python train.py --norm_place="pre" --parallel_block=false --train_tokens=132400000
Each number is 128 + 24 x the weight over its row's rms, rounded and kept within 0 to 255. Layers, rows and columns count from 0. The size above them is the row's rms in percent of the matrix's.

# layer 6 MLP up, 512x64, rms 0.261, rows 122-174, columns 0-63
size [ 88 109 122 103  82  99  91 112  88 103  95 103  89  96  97  91  89  88 102  97 102  89 109  84 108 118  91 107  98  97  88 129 105  94  98 104 100 120 106 101  77 102  97 107  87 108  85 109  94 104 109  81  99]
[[174 106 103  92 114 101  93  89 152 164 114 118  93  99  83  92 124 143 177 156 110 130 124 110 150 164 123 133 129 115 162 102 164 148 110 132 138 147 111 126 145 148 106  99 165 115 131 139 124 139 135 146 149 147 142 107 149 171 138 138  97 124 134  93]
 [100 146 136  91  93 133 163 120 180 125  80 151 173 108 131 120 132  95  78 120 188 137 142 133 105 109 121 124 148 123 125 130 138 105 135 148 140 145 164 140 125 147 135 116 122 139  92  86 119 142 106 183 118  97 152 116 160 137 105 138 134 141 143 115]
 [ 98 139 148 109 135 148 118 127  85 115 100 164 155 139 144 123 131 143 116  83 152 105  69 107 116 163 103 126 129  68 109 106 118 103 138 142 134 179 132  89 112 153 181 136 121 142 125 142 148 105 118 104 113 147 144 101 133 118 101 156 159 131 119 141]
 [119 169 121 147 157 132 141 139 185 114  83 129 125 112  71 100 130 102 134 119 113  84 145 125  98 155 117 109 123  94 132 137 156  86 104 141 130 171 153 105 155 137 130 138 130 158 144 115 110  93 102 151 120 134  84 121 146 149 109 120 138 131 119 177]
 [118 106 106  89 126 109 118 117  82 174  92 131 103  79 122 152 188 130 146  89 115  94 132 133 156 136 157 155 123  75 122 157 106 131 114 151 108 152 108 122 153 112 103 133 108 105 137 138 147 109 144 120 154 147 129 136 128 161 110 113 136 118 105  85]
 [163  91  60 116 124 146 140 155  92  98 148 131 117  95 121 126 104  96 113 131 142 115 109 119 138  80 157 118 136 127 153 121 151 125 117  94  98 138 135 111 121 143 160 115 140 130 190 138 170 136 128 126 135 140 113 145 134 121 139  71 157 122 108 171]
 [115 107 146 153  91 135 144 114 112 152 138 133  92 119 111  71 128 114 110 135 136 107 125 193 114  88 128 106 136  81 118 128 145 110 132 140 161 161 149  84 134 138 131 145 116 122 133 129 118  76 174 141 125 110 152 161 127 167 130 127 132 160 170 109]
 [166 151 149 153 137 172 132 121 119 113 128  84 151 152 105 113 126 168 122  90  62 124 120  72 121 130 157 143 129 111 134 112 178 116 128 121 109 138 139  91 132 120 143 105 131 147  89 105  99 109 160 120 102 128 140 112 174 121 143 156 115 145 130 144]
 [126 164 103 138 126 114 140 107 110 157 137 101 148 146 126 154 129 150 165 124 152 117 131 147 127 125 125  95 117 148 144 133 137 126 154  70 111 115 146 127 125 104 136 143  92 101 139 124  69 110  67 100  97 143 127 152 164 186 125 147 128 129 150  79]
 [168 127 100 147 124 133 146  99 118 151 155 149 134 118  93 175 131 115 158 135  59 101 101 108 104 121 109 158 122  85  98 113 171 121 113 140 126 118  71 134 123 143 114 122 104 141 106 125 122 112 107 129 107  96 125 121 135  72 156 113 137 145 138 104]
 [165 106 184 116  99 101 183 146 131 121  93 136 109 121 122 132 117 126  98 127 155 122 114 181 140 124 150 136 128 111 118 159  86 128  98 121 110  73  85 113 164 141 132 148 127 102 138 139 109 166 113 110 113 141 148 136 131 158 104 130 160 109  93 125]
 [120 135  88 109 110 130 132 145 125 117 149 129  99  59 121 121 126 112  93 112 128 115 116 126 127 135 136 108 140 126 141 132 105 128 102 146 118 144 170 142 126 213 123 141 160 134 138 115 164 150 106 179 103 159 114  70 109 131  94 128 132 119 150 145]
 [135  94 114 110 138 144 145  93 137 130 102 179  91 119 115 129 145 124  86 102 109 123  90 147 123 155 135 105  88 174 147 111 105 134 116 114  79 135 110 146 124 115 122 105 139 146 112 108 166 158 105 107 143 114 106 127 117 142 105 162 122 140 168  68]
 [146 146 111 101 112 105 107 137 126 145 142 111 171 115 103 167 131 162 176 112 145 106 118 150 128 145 125  98 126 174 158 143 130 105 112 100 129  84 160 120 118 138 156 115 107  98  76 135  97 116 150 118  88 135 147 132 128 170 165 141 124 106 108 167]
 [168 129  92 119 122  99 133 159 186 122 146 109  85 122 110 172 159 174 132 107 118 124 131 108 108 143 142 136 155 127 125 167 137  86 113 100 139 134 124 117 154 154 129 134  95 100 176 148 113 145 154 138  97 154 122 105 113 164 152 110 125 159 127 152]
 [130 132 131 164 105  93 115  67 122  86 137 147 187  87 152 134 111 140 107 166 148 116 147 156 124 117  94 104 125 123 149 160 116 159 103 116 141  96 162 132 125 164 145 153 134 123 109 172 164 120 128 154 120 101 112 139 112 140 147 125 130 109 100 151]
 [145 133 155 100 132 128 147 180 134 175 115  71 133 151 104 161 108 119 159 116 100 126  74 128 114 136 129 156 126 121 112 153 114 122 146 106 140 173 113 114 121 166 111 166 135 117 130 117 102 142  99 114 119 171 120 110 142 143 114 105  75 121  96 150]
 [116 164 109 133 123 135 108 104 172 128 163 125 105  89 161 121 136 136 170 132 157 116 121 129 153 114 131 163 164 141 133 132 145 123 143 145 121 180 115 115 128 119  89 108 137 103  95 160  92 103 115 152 161 129 126 119 129 130  85 105 144 103  91 191]
 [139  97 167 107 130 129 167 129 149 141 153 131 139  80 125  91 127 134 135 151 123 130 123 125 152  89 192 135 155 135 103 160 140 135  81 126  91 131 161 163  85 116 104  92 116 148 114 131 143 146 116 127 114 110 112  93 134 157 135 143  78 133 121 157]
 [132 107 110 126  95 100 136 120 104 146  97 137 126 139 153 123 149 125 114 150 113 104 161 138 139 119 195 133 151 110 156 108 129 129 136 126 144 130 137  65 157 127 110 124 160 129 117 120 102 110 133 106 138 164 147 134 120 148 138  97 199  68 139  93]
 [166 120 147 129 136 133 117 102 123 124 109 138 109 104 139 126 163 140 162 129 117 164  70 183 103 112 159 126 173 155 143 122 110 134 146 100 163 130 100 114 154 141 108 131 150 139 109 107 157 170 119 110  92 140  99 140  81 164 147 109  93 114 127 118]
 [136 168  88  98 116 141 148 117 137  91 155 164 103 160 109 118 121 130 195 109 136 125  85 138 140 133 131 161 126 148 132 116 126 116 151 105  83 139 124 110 117 154 131 124 107 113 187 109 155 131 102  98 131 150 156  97 137 131  90 138 157  92 128 120]
 [144 127 129 130 163 127 100 122 110 122 154 137 149 121 109 116  91 142 117 136 161 158 115 146 142 115  68 119 140 128 132  91 112  76 103  81 144  74  85 153 166 132 144 130  93 144 118 144  95 100 117 122 101 114 142 136 143 116 120 136 142 183 156 130]
 [154 110  94 118 159 176 133 114 125 121 134  95 141 120 111 123 117 127 110 177 198 147 133 140 121 165 128 156 151 109  99 158 110 124 136 156 124 170 106  87 160 154 105 102 140 151 120 154 156 119 135 101 148 156 133 174 157 105 134 134 126 134 136 147]
 [ 94 123 140 125 149 124 169 126 131 129 147 131 152 123 156 181 147 118  97 119 115 160 103  98 117 152 145 179 148 163 125  73 121 152  95  73 126 123 146 122  93 139 115 149 146 124  91 119 128 151  90 113  96 102 119 108 100 120 137 157 133 131 156 144]
 [130 106  95 115 125  73 170 157 146  83 100 114 169 161 131 110 132 126 168 126 151  97 124 131  80 113 106 127 143 116  75 141 159 126 152 116 137 112 126 119 121 144 162  93 149 118 131 125 113 136 117 144  90 104  95 122 167 126 138  99 117 161 140 152]
 [ 96 136 158 110 138 101 165 121 128 120 140 104 134 105 106 134 162 127 139  79 188 147 109 167 112 115 130 105 144 144 141 124 162 139 111 114  97 110 106 142 118 180 100 131 110 149 103 115 137 174 142 175 121 127 102 113  90  81 140 123 142 136 148 143]
 [114 103 116 105  93 116 139 116 121 159  91 128 140 153 143 104 105 165 122 125 145 192 163 167  95 133 139 103 163 134 103 128 144 141  67 122 159 109 145 145 131 102 134 113 134 145 154 129 145 174 135 138  85  96 113 122 143  99 101 101 129 134 102 118]
 [139 109 166 118 111 135 177 139 158 136 138 106 186 119 153 100 118 138 108 110  98 148 109 152 157 154  89  90 141 154 109 131 150 134 152 119  98 114 134 157  84 137 110 135 106 135 111 152 123 164 100  94 144 189 127 136 119 111 115 163 138 116 148 140]
 [130 120 164 133 116 113 146 152 137 105 114 134 140 121 160  87 104  96 149 148 111 141 141 159 117  85 156 134 148 200 111 125 159 129 127 124 103 108 120 144  90 172 137 103 131 106 135 131 146 160 134 110 119 109 142 129  58 156 144 161 140 102 152 135]
 [101 139 146 142 111 145 142 124 100 126 162 166 162 143 160 119 138 135 154 125 130 121 179 137 126 165 126 128 100 144 118 176 152 106 125 152 147 137 138 186 153 151 104  77 138 127 139 120  92 103 137 121  95  86 109 121  99 137  88 137 143 147 158  99]
 [114 175 120 133 127 124  85 140 108 161  81  96 152  98  97 163  96 117 120 139 135 103 165 162 170 119  96 114 146 128 120  81 146 119 101 141 139 137 158 121 122 115 129 134 119 133 117 153  99 136 136  65 138 131 112 139 133 138 152  75 157 139 124 143]
 [123 145 144 126 170  88 121 105 114 135 121 133 139  80 120 162 136 160 147 122 150 155 146 120 161 107 139 111 118 122  70 130 153 120  74 114 111 144  78 112 160 151 124 136 140 142 109  90 138 103  83  84 120 150 122 120 131 119 114 136 153 102 131  85]
 [107 136 150 133 121 117  96 113 104 113 127  91 166 120 114  96  83 146 175 101 117 141 118 167 151 100 134 165 143 107 139 116 118 152  98 183 117 137 118 128 150 113 137 140  93 138 152 127 144 153 179  96 145 148 144 106 148 147 144  82 123 160 157 133]
 [137 113 145 153 118 112 107 117 121  93 101 157 128 104 136 111  86 146 152 151 148 139 175 140 142 126 151 160 136 120  99 143 136  86 150 114 151 126  95 108 160 172 143 144 116 137 113 115  87  84 107 143 102 196 154 126 119 136  99 115 137 112 166 142]
 [171  95 160 138 152 150 161  84 147 101 135 119 109 103  89 101  95 149 137 161 160  92 154 103 161 127 147 125 155 153 173 136 141 150 123 124  98  93 135 143 132 125 157 128 121 112 163 150  95 108  93 117 127 126 125 131 147 153  96 132 159 116 118  96]
 [ 98 141 124 125 114 137 132 115 131 107 136 110 113 102 138 119 135 122 130  93 131 137 116 196 124 157  68 121 137 143 156  95 145 156 101  96 109 166 153  84 172 150 114 131 145 133 134  83 113 104 135 108 106 121 162 158 157 121  88 104 121 111 155 107]
 [ 77 119 146 107 126 140 120 144 101 167 130 102 172  94 157 108 120 115 129 169 122 165 140 119 134 156 160  91 164 129 139 149 124 133 130 122 116 132 141 122 114 113 152 124 102 123 130 161  84 148 120 150 126 157 126 150 129 115  61 128 188 112 144 102]
 [112 129 156 132 138  74 129 147 156  95 151 136 120 118  94  98 169 119 150 135 188 122 163 129 106 176 117 110 165 119 114 144 130 134 103 121 131 131 148 127 120 163 112 117 126 151  90 128 131 133  79 109 163 152 117  93 150 138 132  85 103 102  96 131]
 [134 116 153 137  95 113 108 131 103 133 142 141 153  90 101 124 128 110 107 138 148 143 130 168  99 118 102 187 115 111 111 104  99 121 153  85 129 149 160 120 113 104 128 154  95 171 164 146 134 101 118 110  91 154  94 126 122 160 105 146 122 155 163  85]
 [122 155 103 102 141 176  87  79 110 140  93 112 143 140 138 112 118 129 142 100 117 159 110 138 108 110 113 175 108 145 141 164 105 183 144 128 170 126 131 159 123 141 145 144 177 131 126 120 113 138 160 128 138 122 177 172 110 162 127 107 140 126 130 130]
 [148 108 121 173 138 121 155 135 110 135 111 153 140 145 121 117 127 106 120  87 164 143 125 127 129 133 113 134 160 162 112 154 167 156  86 130 121 108 132 128 104 154 132  91 133 100 140 137 113 160 130 122 151  93  47 145 176 140 178 138 122 128 147 151]
 [152 179 121 143 128 107 174 123 160 164 143 109 175 166 132 119 100 108 145 134 157  94 117 158 120 102 129  87 138 139 145 126 194 115 131  83 167 149 121 110 138 121 166 136 100 113 101 130 114 118 110 151 139 112 128 119 131 155 137 140 123 100 108 154]
 [131 179 156 130 130 153  99 102 113 120  78 138 132 136 121 110 142  76 153 139 129 148 143 118 109 132 163 124 131 153 161 128 158 155 162 131 118 137 181  83 115 149 144  97 144 117 109 153 154 140  94 155  80 144 136 154 124 157 155 111 123 157 153 127]
 [121  70 142 152 134  82 106 130 122 114 117  90 101 117 166 131 105  94  97 105 113 149 128 136  91 133  96 138 111 139 111 110 119 186 148 150 133 117 160 161 133 102 110 132 128  89 166 124 160 116 130 110 136 103 136 122 187 145 107 121 117 151 138 105]
 [121 132 104 119 134 118 169 110 169 139 129 162 130 143 136 105 138 103 130 149 134 114  95 140 172 163 101 152 104 122 118 188 115 109 164 175 112 153 111 108  94 181 124 143 135 147  99 128 135 109  89 130 128 166 136 145  90 122 125 122 147 154 166 132]
 [107 108 114 102 142 119  97 133 130 120 163 122 125 133 115 174 145 105 154 135 120 146 169 148 131 140 123 129 107 102 158  96 150  88 151 167  97 108 142  92 139 173 177 141 110 119 134  78  96 115 118 107 135 110 138 108 154 155 136 160 121  89 102 159]
 [135  87 152  99 106 140 103 153  87 130 142 182 145 146 108 141 115 155 116  87 144 162  99 153 117 123 169 163 116 148 128 113 134 157 103 128 128 108 150  84 137  99 144 140 128 138 155 151 137  78  88 105 101 146 108 135 123  98 114 126 123 170 135 118]
 [125 163 105 124  84 131 141 126 105 113 147 171 122  96 158 153 142 131 127 104 118 137  93 129 148  79 105 177 147 137 141  71 132 150 173  96 105 127 134 124 109 138 173 144 119 140 153 111 123 124  98 115 111 147  88 154 116 101  94 150 138 148 148 134]
 [104 140 124 116 153  96 102 144 115 167 127 168 154 140 164  86 117  42 119 117 103 110 135 141 164  94 120 113 138 127  93 144 177 109 100 121  88 142 155 125 120 112 147 120 110 136 132 127 138 140 146 148 139  86 106 121 149 135 142 149 117 157 140 131]
 [160 181 116 143 126 123 119 106 182 107 121 133 124 132 108 124 117 164 113 134  84  79 135 128 153 159 169 174 132 131 155  90 183 133 141 140 100 125 113 110 141 116 148  99 135 119 134 105 114 128 137 105 180 140 128  88 120  95 149 103 121 123 130 133]
 [153 129 119 125 138 120 130 143 131 135  99  80 103  96  97 153 130 140 150 132 120 126 143 129 172 172 136 149 124 185 115 160 105  96 118  98 140 150 155 147  70  90 128 104 156 104 134  93 107 118 114 108 144  73 147  91 133 112 127 132 151 129 137 109]
 [100 103 113 109 133 124 139  95 129 146 117 152 123 170 114 148 140 162  97 103 118 133 125 127 120  91  90 158 118  99 180 129 146  97 180 100  57 141 118 137 121 133 112 124 142 154 133 137 118 119 134 159 168 149  86 146  97 123  98 107 155 128 124 137]]
# layer 6 MLP down (transposed), 512x64, rms 0.267, rows 122-173, columns 0-63
size [ 86 116 114 105  81  91  86 117  64  96  89  93  74  72  84 105  94  96  89  97 101  98  98  68 113 112  94 100  94  96  66 122 112  96 107 118 110 105  96 104  79 106 100 112  88 105  57 119  82 111 110  88]
[[129  95 147 164 105 150 121 123 125 105 171  85 103 142 134 126 108 135 139  95 140 132 139 119 138 134 105 183  95 118 167 135  79 132 111 110 105 125 135 130 149 102 140 127 127 133 105 123 151  94 110 120 131 162 140  84  84  83 145 188  99 135 127 130]
 [107 129 140 140 147 169  86 149 140 143 140 152 105 121 170 141 104 122  81  98 114 141 137 148 142 141 129 138 110 138 153 168  99 163  99 107 135 126 145 134 108  75 150 133 156  82 163 149 150 143  96 132 177 125 142 150 113 171 117 161 132 110 129 115]
 [133 152 107 119 125 140 151 125  70 141 121 136  97 112 138 131 122 136 154 134 177 213 109 136 135 124 140  87 137 119 143  90 117 153 102 134 175 103 146 154 130 134 142 132 157 136 131 139 127 124 111 159  73 158 121 140 138  84 108 118 147 131 144 109]
 [117  98 119  85 133 112 113 112 144 163 115 133 137 132 117 140 134 153  98 118 115 157 157 116 142 101 117 123  97 127 100 106 115 162 113  77 157  31 160 139 129 120 115 129 132 133 149 126 125 130  94 123 153 145 153 154  94  86 118 106 141 118 141 100]
 [134 138 130 133 126 128 139  87 137  95 112 144 145 124 153 107 127  86 131 113 121 146  96 146 127 127 146 133  95 168 150 105 143 132  85 144  87 130 106  96 103 129 130  99  95 104 159 143 166 113 100 116 100 119 137 102 172  87 142  83  67 109 125 130]
 [134 142 147 197 104 141 131 169 142 152 139 123 143 159 134 133 125 159 119 186 162 146 105 136 137 146 132 144 104 124 115 126  88 128 171 108 133 147  90  78 159 131 159 135 119 124  76 117 100 117 134 149 108 119 111 131 126 129 104 148 174 122 107 117]
 [142 132 100 150 129 131 133 129 133 108 143 136 120 105 115 138 112 142 118 172 111 141 103 121 149 137 130 145 149 152 184 118 128 130  98  92 129  46 119 159 205 133 122  86 131  95 158 139 128 131 117 122 103 137 132 168 116 102 103 108 115 124 151 112]
 [104 105 157 136 132 141 135  91 135  84  96 139 104 123 131 154 172 122 113 155 135  67 169 164 124 142 108 112 134 101 133 176 107  99  97 139 184 119 156 100 139 146 142 142 135 124 119 146 137 130  94 141  98 117 124 113 149 141 160 140 153 102 157 118]
 [139 119 169 117 135 146 164 152  98 168 134 133 111 155 146 116 107  97 113 131  76 143 108 132 150 122 121 117 140 140 160 141 126 149 139 100  83 136 140 141  92  82 160 121  85 107 126 106 117 124 106  67 121  91 122 128 119 171  93 124 150 137 148 152]
 [116 116 184 147 124 104 112 109 120 128 140 106 127 131 119 154 117 127  91 106  82 150 134 162 180 100 109 143 175 118 124 120 152 181 103 106 125 109 122 159 141 147 119 114 127 121 118 117 162 134 117 169 114 166 122  79 108 123  88 167 149 135 139 126]
 [110 151 141 101 159 106 125 115 113 120 106 146 123 145  94 130 105  71 112 108 149 133 113 149 143 103  89 141  85 132 112 109 173 109 119 120 147  86 127 140 120 154  82 139 105 108 100 153 124 140 116 125 120 110 146 114 105 103 128  71 102 188 131 145]
 [135 177 153 140 135 168 106 105 174 185 157 115 162 157 124 170  98 160 130 145 137 140 101 137 170 124 121 105 128 147  93 130 141  84 101 154 130 142 119 133 111 147 127 145 115 114 118 130 112 102 148 165 114  99 162 134 143 131 121 171 144 136 149 105]
 [131 143  89 130  94 119  66 121 117 137  86 102 102 113 122 116 170 172 106 152  99 108 126  92 137 176 105 175 125 121 136 110 103 123 118 118 120  84 143 107 148 110 119 137 140 153 108 110 102 136 131 131  93 152 177 108  99 113 101 140 118 118 116 130]
 [130  69 158 150 147  92 123 116 138  98  83 158 135 109 117 133 123 128 163 121 140 154  67 127  89 134 111 138 130 116 105 138 130 143 141 110 139 121 128 122 128 176 135 120 125 156 110 125 133 158 123 127 164 144  70 112 153 137 141 138 123  81 184 112]
 [129 124 110 129 103 104 135  99 137 123 137 109 104 121 122 153 118 140 122 113 109 112  92 117 116 145 117  63 149 136 132 132 139 153 105 134 146 165 129  76 123  84 117 119 125 106 162  98 120 126  71 127 100 124 138  53 169 159 125 125 155 150 134 150]
 [125 168 124 108 133 117 140 157 134 199 131 141 132 129 141 134 162  81 122 142 155 133 135 125 107 103  72 134  89 104 141 136 118 159 124  87 138 152 172 125 115 150 127 151 137 106 107 105 103 148 182 140 152 142 127 100 117 129 113 154 157 120 168 117]
 [118 134 138 117 126 135 134 121 145 137 127 150 130 130 150 141 170 122 146 128 136 165 113 119 128  83 149 137  88 141  85  79 138 160 138 159 167 130 112 129 159 113 128 108 141 116 157  92 139 169  98 180 101 131 128 134 152  81 128 169 188 118 128 139]
 [165 113 118 125 136 137 161 171 141 139 120 157 120 147 135 122 140 123 144 163  97 187 131 103 129 120 138 127 103 163 126 104 171 137 103 188  99  97 101 145 119 148 116 138 167 173 139 164 150 152 134 128 106 132 116 155 105 118 128 164 101 133 127 162]
 [115 150  98 109 165  96 100 127 152 112  81 170 143 136 107 137 156  77 103 123 112 118 151 130 124 117 114 106 121 119 122 112 171 115 122 112 149 143  86 105  84 125 102 124  89 117 118 123 147 150 126 156 118 139  98 160  98  94 128 146 113  87 173 115]
 [116 152 139 121 101 101 121 148 129 140 108 155  93 149 143 143 108 121 134 127 124 157 116  93 104 107 151 138 131 192 147 151 124 154 145 157 124 138 108  71 133 131  99  97 116 132  92 144 126 101 101  93 131  57 121 114 101 136 172 146 101 123 122 109]
 [114 105  87 132 118 144 135 135 112 181 139 104 144 119 100 129 165 138 104 119 148 113 160 145 128 110 103 123  88  98  96 146 133 163 140 112 146  77 105 164 144 123 157 142 143 115 168 154  85 116 114 174  97 125  78 128 154 119 132 117 133 151 115 145]
 [123 161 111 163 113 115 121 118 122 155  92 156 151 134 130 155 125 149 103 199 141 102 157 165 102 118 101  92  97  94 112  97 130 106 127 151 142 113 145 159 125 113  95 160 150 150 110 141 150 105 106 145 135 172  94 157 140 115 142 135 112 146 139 155]
 [152 131 142 117 118 108 138 152 121  72 140 115 117 125 159 141 124  85 132 116 120 116 111  97 120 113  98 141 157 151  92 141 171  94 110 138 128 152 144 102 108 184 138 146 128  99 106 146 131 110 127 128 142 135 109  79 112 186 139 172 136 116 177 123]
 [159 163 129 195 156 111 117 112 121 152 112 144  98 130 114 136  99 141 131 162  88 145  96 126 169  66 131 123 107 113 150  92 131 179 140 136 153 131 164 116 102 112 110 145 128 128 137 124 120 161 117 118  98 156 130 104 126 151 123 105  94 105 129 143]
 [157 144 113 167 124  99 160 134 142 110 132  52 143 163 138 135 156 131 152 160 137 141 143 173 127 130 127  86 129 140 128 130 131 168 159 146 156  96 148 180 143 140 123 152 136 143 164 129 134 116 147 134 147 165 111 103 152 155 156 106 149 124 111 148]
 [131 136 124 138 132 179  92 119 149  98 161 122 100 120 144 121 112 188 159 122  79 109 103 124 154 124 160 148 129 170 171 153 130 120 119 147 117 111 113 150 123  96 126 155 125 131 147 107 105 101 178 148 105  86 132 153 101 109 137 153 132  92 121 134]
 [108 124 152 147 107 159 135 167 115 112 135 106 136 129 135 132 145 148 120 155 141  60 146 135 134 143 123 138 135 101 125 173 163 102 123 125 163 142 115 119 160 175 176 166 152 131 130 163 129 122 125 120 152 118 144 170 150 117 124 146 195 104 143 112]
 [131 131 156 122 139 117 144 123 139 195 138 165  98 181 134  84 108 118 130 134 158  83 169 156 136 140 110 140 127 127 135 129 129 132 136 118  80  80 117 130 159  96 125 127 134 144  86 127 140 124 118 107 147 161 104 113 106 101 135 146 129 110 155  75]
 [121  98 119 158 115 110  98 150 114 139 116 106 106 127 157  95 125 114 152 206 146 151  96  99 136 133 166 136 162 136 157 152  92 154 135 122 135  93 141 118 130 152 152 107 113 137 142 175 128 119 149 158 113  90 106 170 119 143 131 133  95 124 157 149]
 [170 113 124 150 148  99 118 118 128 135 129 106 109 109 112 172 109 112 115 106 107 168  93 175  87 130 108  91 131 104 117 139 119 117  75 108 147 101 140 139 167 104 136 137 119 120 119 104 135 157 136 157 142 125  62  99 118 116 148 141 133 162  94 113]
 [137 115 155 158 149 128 121 102 129 163 124 141 126 152  98 106 118  60 136 106 121 155 121 125  98 142 114 128 151 125 152 125 133 185 136 106 123 139 181 126 146 115 121 140  97 125 114 110 133 113 123 131  76 120 130 108 163 108 118 101 130 115 210 144]
 [101 179 102 139 118 116 144 137 130 150 114 113 114 106  88 138 128 107  86 156 135  85  95 138 146 142 104 104 138 164 150 118 185 126 143 146 147 181 158 132 155 104 140 172 134 167 143 103  89 107 127  99 132 108 130 153 138 159 123 114 119 137 111 126]
 [156 147 144 128 113  94 127 146 118 135  94  91 112  88 113 144 116 152 130 155 120  78 133 111 160 149 114  93 135 150 154 150 139 160 153 154 118 134 123 128 177 146 143 148 136 127 116 119 140 167 152 131 110 130 143 128 118 140 127 159 147 163  78 202]
 [139 166 107 142 103 150 135 132 136  82 140 171 123 158 162 133 130 164 133 103 150 144  89 137 121  97 127 133 150 171 105 164 161 174 141 157 113  88 115 116 125 138 157 137 162 113 140 145 131 159 131 152 123 162 123 100  91  81 128 149 122 123  99 117]
 [168 132 125 125 112 172 127 176 135 150 143 133 123 125 144 132 143 148  97 134 138 143 167 120 144 122  91 141  57 142 144  96 118 130 117 133  85 181 156 135 118  92 129 125 149 104 105 118 169 135 139 125 176 151 103 138  95 141 141 154  96 152 130 124]
 [ 95 180 118 137 123 137  91 143 145 127 116 129 140 130 148 155 137 121 134 124 104 127 120 107 121 109 157 125  89  68 141 156 114 139 144 153 131 154 106 132  87 153 113  93 148 168 103 152 133 136 143 153 133  96 103 161  81 140 141 187 140 120  96 149]
 [174 134 140  94 140 145 144 159 118 173 125 136 113 121 171 131  90 146 131 126 105 121 158 100 155  78 144 139 130 157 133 122 137 141 148 161 115  78 109 164 120 145 107 112 106  93 100 150 114 178 154 133 101 124 103 170 116 138 141 136 116 151 122 162]
 [150 100 102 114 133 160 132 104 117  95 137 125 121 113 120  81 142 123 120  92 136 155 100 131 130 124  95 130 151 182 103 144  85 145  90 124 119  88 173 121 138  98 164 116 168 140 104 133 159 113 125 125 118 113 146 125 188 117 137 141 116 113 125  81]
 [118 116 135 108 138 155 103 122  79 144 123  84  99  83 159 182 115 122 153 157 129 145 127 152 157 118 151 129 104  82 102 116 163 141 110 134 149 118 159 120  96  97 132 108  91 137 100 106  96 151  95 137 123 130 129 116 100 121 111 127 161 162 159 142]
 [147 155 133 136 166 121 139 138 127 137 117 154 149  84 128 136 140 161  96 124 129  79 127 117 129 110 147 110 127 143 104 135 172 181 139 111 147 144  84 105 161 141 152 104 108  76  95 136 105 111 109 141 141 113 137 138 100 184 112 147 167 128  99 129]
 [133 119 123 127 138 109 140 155 149 144 113 134  96 139 104 143 121 130 139  97 133 141 101  99  63  91 126 134 116  57 152 130  67 148 128 129 111 152 127 159 155 136 113 115 119 131 136 159  82 133 130 131 144 150 125 168 138 105 102 154 120  73 113 113]
 [152 152 117 154 148 154 119 140 148 144 120 155 179 131 107  84 124 113 160 156 129 106 129 122 129 138 125  94 123 131 140 115 177 123 139 138 117 138  89 122 130 134 147 147 138 137 130  58 133 156 111 138 142 190 161  99 163 104 114 137 171 166 133 117]
 [120 121 161 125 166 146 148 135  88 118 110 141  86 132 158 134 119 104 125  70 118 167 122 101 160 157 148 191 110 134 100 122  92 138 165 188  86 113 121 126 113 116 140  96 137 131 136 139 123 142 140 137 152 141 129 136 124 149 128 139 122 164 162 132]
 [130 128 107 122 111 104 123 160 173 128 163 156 142  68 156 148 130 134 121 122 144 134 178 179 155 132 126 122 103 113 112 194 125 155 149 147 145 131 115 145  98 124 123 141 142 125 127 108 174  88 117 125 156 146 127 130 112  93 132  76 143 108 121 127]
 [137 158  97  81  83 168 110 137 111  94 114 163 144  97  82  92 111 127 128 153 105  78 161 137 139 150 134 163 130 153 121 104 136 121 150  95 120 138 145 108 125 143 109 112 169 121 153 110 162 120  85 135 126 134 158 133 138 108 121 113 147  98 106 145]
 [121 140 132 143  96 182 138 136 138 157 105 123 145 159  73  94 151 141 147 154 143 134 132  89 138  99 148 148  90 117 156  90 115 163 133 112 129 158 119 103 122  96 123 115 136 152 127 121  84  88 151 126  72 126 117 130 178 133 146 124 136 120 108 107]
 [111  80 129 141 175 127 111 157 129 121  96 187 100 135 132 128 121 151 130  91 130 144 148 118 133  84 122 116 147  66 138 125 145 154 153  97 103 129 117 159 144 159 176 120  80 137 131 118 123 132 165 123 124 110 157 158 157 141 109 114 137 127 150 136]
 [138 109 156 127  90 121  90 101 104 120 120 146 150 148 130 105  52 151 203 159 133  97 120  89 139 109 124 163 132 156  96 126 133 131 165 102 151 123 101 132 152 108 128 152 133  99 126 119 117 162 101 133 115 130 128 113 109 118 152 121 115 112 136 152]
 [113 111 125  93 172 142 150 128 116 143  65 107 113 117 119 118 131 126 156 113 119 104 121  97 102 150 117 137 142 132 115 142 136 158 104 140 170 156 106 127 113 129 144 130 108 141 108 128 122 116  92 107 132 156 168  46 169 154 104 164 133 119 123  97]
 [116 113 101 162 128 123 139 138 153 112 112 112 154 105 160 165 105 158 157 127 105 177 151  73  99 125 148 144 158 161 150  97 139 113 102 100 118 155 111  93 163 149 107 120 122 129 125 119 118  88 151 169 125 100 111 138 172 140 125 161 112 147 135 112]
 [ 67 135 161 156 116 131 121 187 121 159  94 146 153 150 145 162  99 127 133 145 135 112 125 110 115 160 153 182 127 114 108 136 119 144 123 102 138 124 117 145 148 106 127 155 112 157 126 140 126 104 111 118 167 114 144 187  85 149 156 123 131 142 112  97]
 [129 122 120 112 150 161  98 132 149 122  80 182 129 111 122 155 139 122 182 129 139 128 179 100 114 119 109 109 143 143 118 134 149 156 125 111 133  89 137 129  99 131 141 138 128 106  88 119 146 194  87 146  97 162 134 104 153 119 163 128 109 121 150 110]]